Part of a small language model's weights.
Size: width 64, 2 heads of 32, MLP 256 GELU, vocabulary 2048, 0.673M parameters.
Architecture: LayerNorm before each block, no biases in attention or MLP, tied embeddings.
Training: a variant of Muon for these matrices, 109M tokens, 3330 steps.
Each number is 500 + 50 x the weight over its row's rms, rounded and kept within 0 to 999. Layers, rows and columns count from 0. Numbers have three digits each. The size before them is the row's rms in percent of the matrix's.

# layer 6 MLP down, 64x256, rms 0.114, rows 43-63, columns 64-95
105:509545500538453480405504446562571406548536509483536507449487448506410503430560434483529575455510
105:501503500522558455537489478597563399504494420594487472439588522424534473426524527505531485490480
091:507521500477530557518491519497489508435463507574656561439471421506538521478509458533543452541533
094:506531501517467518457505542489570463523574481474573510535485499509446503478544511415496552507472
105:506526500543489595481503562551504532527515500544549490528580475534522547428544536429517511532469
101:509539500537521476422506502547541493523535518520592508443514520485496561444492618439703528510403
093:504516500499583514358510503502491515526507480528430472523489541557592474508431541434610511502440
095:508508500548552462507504433544492516473496479505458473430400469491517544491523576448476476501471
107:504502500488528456414507474480537435511488419424447485507491514517520572550519454446518483486582
092:497455500491416542466526502441437687561528616497484514549476532557419467413504458506419461521584
093:504447500485462463467523515485428515489536505552496487501643447470562581489600427393553552522589
099:509528500561557491487520479505500452526551457486448439479498549498612567480532450413603536559559
093:497461501480534527473498444541505469527539522461456445532606487505531480497482483510401507462477
103:488453500458528512576502449472500541377558525530554403506462422417550458499546430541515472534533
106:509481500403559527543510539532465517456478561592516508436512474539474446459505467499468567488421
102:487461500432518594552521531521454518412487509467481538522514575554536468540479513448456490541462
104:491488500553466445456490609613570428513503397466359446452432555496392450457503455519502503485503
097:501453501498443577577503608443496414566484466507482574436497414520475428563472497541521488515529
104:511468500455437570435512461400534578470438491565563448580544519559436451491482489509446577493448
104:494515501491511474538491487502585541486489385459463520550510495546530601569456485556472510491467
094:500506500495468571505503419376516510530507560521594489483424486442612400516507550553586503489487